Weights of a small GPT-style language model, trained from scratch on English Wikipedia: rotary positions, 667M tokens.
Each number is 500 + 50 x the weight over its row's rms, rounded and kept within 0 to 999. Layers, rows and columns count from 0. Numbers have three digits each. The size before them is the row's rms in percent of the matrix's.

# up: layer 13 MLP up, 896x256, rms 0.0617, rows 564-576, columns 0-255
# down: layer 13 MLP down (transposed), 896x256, rms 0.0426, rows 564-575, columns 0-255
up564 104:485485532569519471463505588571533497493431578479575410488393511447577472410486532414485520476453573564512401477438531479579456524479573528429510478483524493492450502491466638514465553481505606482537555601475545515529538485432548501435547490426431469498522614531500486499462467523563558510539539433466506528466492551534526509453489510497462544519464541540540497538584468546450502425419454568526498436493416527542411452513473576565429355467446480485495558537463553447654425547479570517551520525573486412519481574423631489606557436483564485484503642533655527453514479452461493510509458525537474522497532547466499565498550486501474461546543525412476609466517476431509493503523512467517581532559430526542472509522529469474477518485470420497504472492514525515515499515411566
down564 107:556467539440468529428582470494512570444510507581566451516473580531553523495526499495538623582520507503523511507532502563527434532480484427548505496499483546473502636432467532451501464531540514446511383606453550509448362560405479503479532529466334527521432550468610532540546504444584390471576551525526523449490396500598472458423465489575560554546573488569555547477433515461485524556505502507483495484489482467526430392524494516518458483522486412529547507454525521496497530548435489588474524474566419467582468556557482454539564462535488476508475550454477444467564513398403501433498563504516489487523460433419485570549412488469527379519478513517581531550491554403434440513445555488484454525501503450514534456456505540403525487494455427573479566497488508512522494452459408
up565 103:419561509490569678546545515557515427535488593517491568492516473479445440450589442441495579474472486592498504466413513558522486428580484541486566560429520531579495486461429511507535503546570425620552461512541532416427536467466472490542419581511439435402472492548536454452467530508537490500435506461568461436516599480526470511436478511540503527586432515467462528451472540524510523483496486529439594493484530504473494499487506510458566489490441501519465488573470470519540477518470516537480433572468457530507457513480522592442566448579491426430547564441520483550482522461523462433530513560538563451508423592531509374418543588385441443533564498514582465503604475585418447432541577498454475401565456483572476507541568596495481455471453490469424511448484466553556484502508564
down565 104:469455475438523538494462567515552477402508468444527557530556509531422500513527459489515527480551449537556441508462482505544523472569566597553538436505421543563522488539482516438504498459500486495472536538510634526516503590531557515541498505433562536514383554468540552485484489488468494474449589428542424527524381568559502510570529534522489583513539474552471617469444594489430546495516508538478512560612499504498405569574489448537564636480484404439552490439520535518529530559458440550529579487496488573472600427577495432496505525571517485622433488454486461525427474599465518480445392458543548529580531504498600534478538543493545481474539463482442608535526479540524518517504456374402547486545449493536516428500527422506461523539474513416456420470416502430457435508568461
up566 098:384484472521587556492560543567545508519533516480446500521462512446440451432539531479598519548445518540396525510499559498446487492522457468492586545470472351488497606565553431528487474534598494455581554454480539444447549413474479476542489564455492473433502499543523479560544551516468561486502459459518490582513504448561466505422511427343571534616588531620472552540501464521481507497475487575538496462434468497505424449408511483570451429404473537466457515488499459498534468532566439583572357449481507511496444522456567587573509483558578474497513536527563528491380555498428416583539501584587448517493534520506447437501477439486468482545444546444371453482561477541551516457506465479523494549516484511563541453510526491476529519446470513499531432469543513522591515433549458
down566 097:495530482489590517544500496482548445427572555518479515504528538482562566524547428540655439534481500464522449517495567510556519520510524478536551482527542487589494609532593564447565442459419575527567504561479527523442561570486525529558483577496572589505556503384551515474551449544551557463431489463507537455477438521561469534513409528499517453480554438598604498498429492552464494530480460517481448461465527517478505477587543529586488473448490420501524523532432515492465546461516564546456535503566523417515425544487539446533573509454469464531537525590425598503433539511438459608400470420395552556519420537462472538425537499640470558522515569481471547494488452447534489601461537529455551503497508554540467579577487396572516543482441426499509482534478453595576449558541458
up567 102:486453526447521493494490515500493461495458499430452484534420490451483424470520463520476463470483464533521515465523530604502535421513444489510473529503580563458512568524515483528488508474475575440507460430530535556467541493596419534515557436523410505484537447562509458493517434586488462505483569611408592565505461514542436532467511503489502442542483627438446538495473392489454525424532463514480490380533555445576436577548439452457534474531574369571559463482525591478472475419467569492436539590572502452485575549457494460487525465436468537473437513558546524621453519562566565581536429479602503479463526478531499592458578525445470443499459468507521447488494499514424519597364550486545497532519486603598497497571578550508548528418510467584405443558512504504449555536575514
down567 102:520461493366563583593469501390561548474528482466436527504444499393525561472444505550520485498435427559458439448442548545504526458543576481466471470380485580510446497480477492363388555536527568468469512537564491574516556432544529480490461398423495434372401481537440541462457591458536598502474483473522546506455464450460522499530487390508542471479530517562506469476590450549495446559485560524520455579447563463445486535537580546440502482449496436486479421518493527516525486467434434483454431419440393559463499479584497476523549526504543438515432420574528474537514522587506538451522523547473446596461531453540466489506479648553529484512515451454555379575574490560479460516468527514478568501491553553460464507467519568510466548494449470537564444497477475451476527473483488
up568 090:506436554547417481538574557471465400490490535496430486477487421433450486522496495504516455515452499509480518515450428455576451561571463377442480559516490405533531437355503458543558525464506517555503495468497533451482417453399487518556494423544469494537606378456418542499528521448522456511358593479527470537534432481600533533492447484406387500552443508500479503419450569574541492445400537531409514554433442550570477425482460563540522468428540525560453573509495540507468417519465530523517470443562474507524440554469522501525532448494497572505470540517602509475564460493568521500560548508488487378483443536550460426459490564483497567515449458434526517523542596548545504535486547478489505595495469501544542446506477537619527511511420470538458596514485480453480540617490550
down568 090:523474484465511522575467453505466482604442450442492458486426495552479498552503556540600507501523457493449520573500575539456490572376440412442586471501427464555585510656527495506439469526501575526540475566576396550536582536527375435429426530494509475404496516473497470574542600503526571492475527513530522522496520447460529426619478578458440427415513533572444470451576543507549502527467512485540525480531596534509462462467474536409464520479528414570381519493484461505503507528524483466508454526537523501528604599423459502542496551613526460469535469495458555535568442522433499520511437529537447487477417484460616508461513621484537437539454460481461500579532573493519485496423557577488493592467484486515507505492482568543524571518467480527611478520526465445542434447514521
up569 101:387471563598513468493559502514524462484410507417473486505519511415429582496539439499515558458488445488561417509465596484505613559555575436522509477522542472530532526443418537553425543489551526465545477548505435472500529512560528504541542541623468530481504466578453535470559506574546458543544509499534435482552527449552542525495507439474480509595442593526447376494475453509520589527500531582498511483429514547466565429582445499518535505563429517510471498488412556519539465448567529583473454648522563448547506537497517419456577558498480450463539531537547602605533567553483572387502599494563451552511483561436578458551537509471461449551476480504481397493480489477426544561506474479566471551446495526547495525489594510573519505470377460490504566480459522515507543613450539
down569 099:499470476502562514434493547434505500389579533459490446487502503458530532524531515431502499479571525486502557468457511596504464421447484481516467544492401513545466488493503582502440549451532518489479442465554438489597610509483492554469545475466482527548462524472416499539521413491481527506524535560510474483437613464438529516554524499490414533488520501514514444469506433445547405638495587528511596464519506542514488483489560519425535601501519573626507547484533410494620418503520539547502580456522528433492631452492497500540596462549500465429541591546399475556445490419474516589540544598585422529503506547612519502449565457451538476446492483544527521510399487564471510501428439432497469553522517497382579506488458520472433521509500544432569442445511441419491532614427518
up570 103:480420402468477504534502478592530468510522493480500495474454495475438508488490479509577496481513473536501414476552451506545498490498440509513430596523427538518548497515388464441486581508438464500564493503556504538475520501446553516455427419551476518465501402458466500493491554465439504498492506589448600473425561523590394471507460485528442478520544512537499554454540554456497526540511463577528468526413539563506389448467390462512397549437461550577505464474538472489576603551416566524533500436413536456504525535506514466510574504459489641446523518587483576550504536494532398537485529445589445509467569440536548458463473463478425440507533546527417550465385609533506558508542483620429485580497452424498589463581499502455565534477456479525426536396560551401481578498549522
down570 097:525408504564549592472565544619477421623484435459469520491481504501549521502551391528527484570430556468501442618523592485540606451530509477528386554531503486570531465416555490572425433514486517531457429430500494552559441533547527523444514547522517580529581540537484442546488544425619572532423479437586510484463464510554510453599480498510504516482514460459519487445462509486452591495512570533478551503442471440513584534496453460515564460478528573494492544495524435514507526463487567463580494434510579475524534463435461514552491577556505464432540488536471460426446425563508549487533483470476535606457525550508589463461484571484465501578634505438487512537446412468509467503475471472542524556530390476515424451566591456513468523612551471561509438516526399468581482514490495
up571 100:560501505482511525430541485430556495536416489506530632562526522454491592551522534504524409509469489447605469486479435505544581532486510437395465522516523463541475618507473575495482538485559482520455521511598523427469588564540449548525490429443480527483474487421486414455513561522506614487429459569489477521514502495523522480450557535516463523435518481497525398539485530459446565397608512439520528530503450566539458470509417526523393534500408507463532489459467523532449536513564529495497497520464535506527462370444538590595429542559500604542465478487555427492400498490513501485520504561481466587441561456454604489480531442451492470540463440538441457458506449517449429515397471592511454496471430563486532494460514502581519512503495590502350565498378549440452493489565592
down571 103:554452526481464477571623409517549505513547555545489512592492441520508460509525517428483444551580480427597553536476552522528471548534526483535465528461467391525473578601468430545505434405468469571555491576527440519521540527491504435615515536379511616529477503516522479512483505446541419506427508444506498471504411464553471472507465424489493521406510508478554525388533493518569525580552475446560522524508525532550519460529493595482503506543447516483584485526553472513421419537543502451509462514551603451517544518454429505504487484490443533561509527469478449488562473468555426588551530495438528471496517601565471551481507569359581429471516514450431510471568438553537524519554504466412641523514412476447559415429461560515421518466575512549525425502422544437512450542430521
up572 084:507504478451490463486502505443525522496489542448546425562487406512481499556574391400447496540406414484483503480506468539578553469504542510462446585528460500500521586395515496642512515557503422443454530525520565524517568485449551550507421475627416482508533451463461548550538510534604519510499485515585489542595534511519479486527500486501526469532460509507550437492568526511465538450528619577551483391558467510555473393573464505560453388465446505490479480484606462442495495492593529487440462575467438563495531525476449549446487548375482503540533508479502512465535485488508527451485473520483522522406464524457507487385563432497510575591451493461487429535467548388531415442451399490402453461477524545453511587580567439463463522496457492457466554471518601461433431424524467
down572 084:580504509500596495530455434578550480452531443490465542521510477466469475547547517542530567485587561547468497573509501367416440501485452513446426489429538585471469537524456580422443496551424522490525514485486392463500540427523449465550614419467463491506461441549403463558450468454453403490528565457434431554478409529509519473470515453380496517561494479547394486499406491492487494448476493485458502553419455569492513535467467459549544426475500340525509528458523416540569536505393491554528401591590612478518549479503529522635475511599513515553512452537602529576472549433479486462502451463520506503474517506514465525457408510512574527489544460550474475490527490491541457546503500525547560524547499491561486478443413528554514489433502576451412459522473456448528482618498446
up573 108:493486485535596476405579404461640433466492516420500473527470471436507485435528532475505407497498458531486535443519511460438497529475533569430590514486525512520470563452486530474476442532526480526588555512544539551564638560367562498594444429533582473444441490515467558436508566505483523581451522493533520576517588480599499576502474506432538483593541516573539474533487490540478473453456399482422468497454441529534497498499405455534587439353504569433536512488489472526517427478587504450532475498512594518578524413481499505542532485398455421554464490429519562470549511640444480523588451486504455556447486440537442521511514546516475397510437429562433541460531465523535511550435482476493489557475448507539443472444552438550504455428527509441447563551495538484454520513498517
down573 113:595548508440566484527464491449511462503468438504516498490544487521552478461540513525445457548508536541440531628438468493543416460462538590468484485580408451568488467460537522555546522453423437436473511518559549631543538508417445523512555531464576443546468440478419454573510558452422513467502415535536413517446461619601493492517539465456523631482531480500574520553457562502611518402450573552492427500499480514441467554531363461350585492502570455503494473545534482488446413602436540463485525534567542472517487444416499473517501530473479431488552480452497522547506564520432599504439527535532531457492518508524475528505552470484474381458498508477579446469490384543494541550486489497553493506601443482589433503510441547464540574532506491498467568535470494488604481493459478
up574 089:458576339488489481388590526499446455525513627523526492500391453525511443481582520410564445527431479461506477526530542537447440463540503497462495426577477483502521539537593499463525546532588513568474414471546482519592550501481584437443524435568472455457496453559417530548478460523579566592538454469504499443467483505594478584459473483473449568445420490526411505463515474463481464468463477528500592514533551461479505554467458477579420437588569567526487486487500504433575562458534484397477536474476528484564513505493398472560513468526471547583534455575494510511538385403519521472493532458422491474501492518434486471536534522434468476536407531429514490509543461486482452497443555525524462522611608501552495458511635528543511556498578454439564466467423529466445497475578568
down574 088:407561597526554557589579469521499554458413498545450545525559543504511433544547489572473523374586508503503525496502509591409472442530446522463474403523438421405541455488472476551477563421434523482484495518496505566466398501485475551477569556444499449533575400450471559516478466497524463528536475497395450487532554500464420413466484522512537595488483564427559485567448505536496501475424485458522533520506529413501507501531530439496416556491416515493438526496559527487499371538531479541530422487480381488559424430476510504470464398466518563474596498465550506474491585496541434581537499462530546523584485478599539473578564539562436506491492526467530512486502529521378488561444534497466406473542395471437416463548548468538468535446576504500504471557537523495367542523576493
up575 086:499497466573428505493497547470558538527437579436513563527546434471603496505508451498532515520474575545498554501490579501421518532525548494495455610438578518476440483447456453497536468549489576505489540476504577530540454483582573481472554530528446624443564456506417535558516520447477628556500562533507486379490444536490485484514576456505548480542570459414564537540570539533456632536473507506427433431489511478596431505561542565536505441477503498469547478530528544455496565504551600533557418504537513525504534486553503584511538573452499405582512532499447494544473415455594495488559539527507485450606444411457488517553497550568436441567471396520448544511524521413514539499649554621437570463500421588527476466477436423501506503434485490539480462486468547517468427506481493
down575 096:380444447373567477547524493555588468512526526512521428518350529545429460435534529534476456501498510442626513547485523422525491440449500433497450339436393514520482459418500459445463550509601509452462503463561466436521654488506528544518614392501570461472514586515522445460569449516507447545439421588534468471489534485552608442478509541440482529579503474495421479487409467525520406523605525500492550525510509437509618516540477501562501551559471572459450497566441509469504483547546515479481606542502553510430475491531478438523516488545532545546471384462571601538477494522436546569505458454475443486492508532524565495518526488487434580514475464443474485513504538563459486492510459438502438536409471455561547473492533460534483512499562527464537495491556566491525472476564507
up576 109:496530554534584537522529469559523490533565500526543531478429504494450579473578483421469472485429438476424546463532538470533500589513559441534428497449516438488500523384514477582381515473592576536543557498646509543498485489475450510455458531446473493461458538590556562504552525531550484427489509460463530467460543396588561498510560513517474461546482463567453486471488511527470526607386415476470589496550485558456470521600429566558419515469546511516479450519483493444541447445545477453536450521456564504560458473582411507544610521531464478509508510426525475583391414591532459469609544558517525533479540469509388493641440559561439477479551607526514493471456516453499511604507520483507581483511524445547470495458509442520497529481406506530503525466488619561434539500509497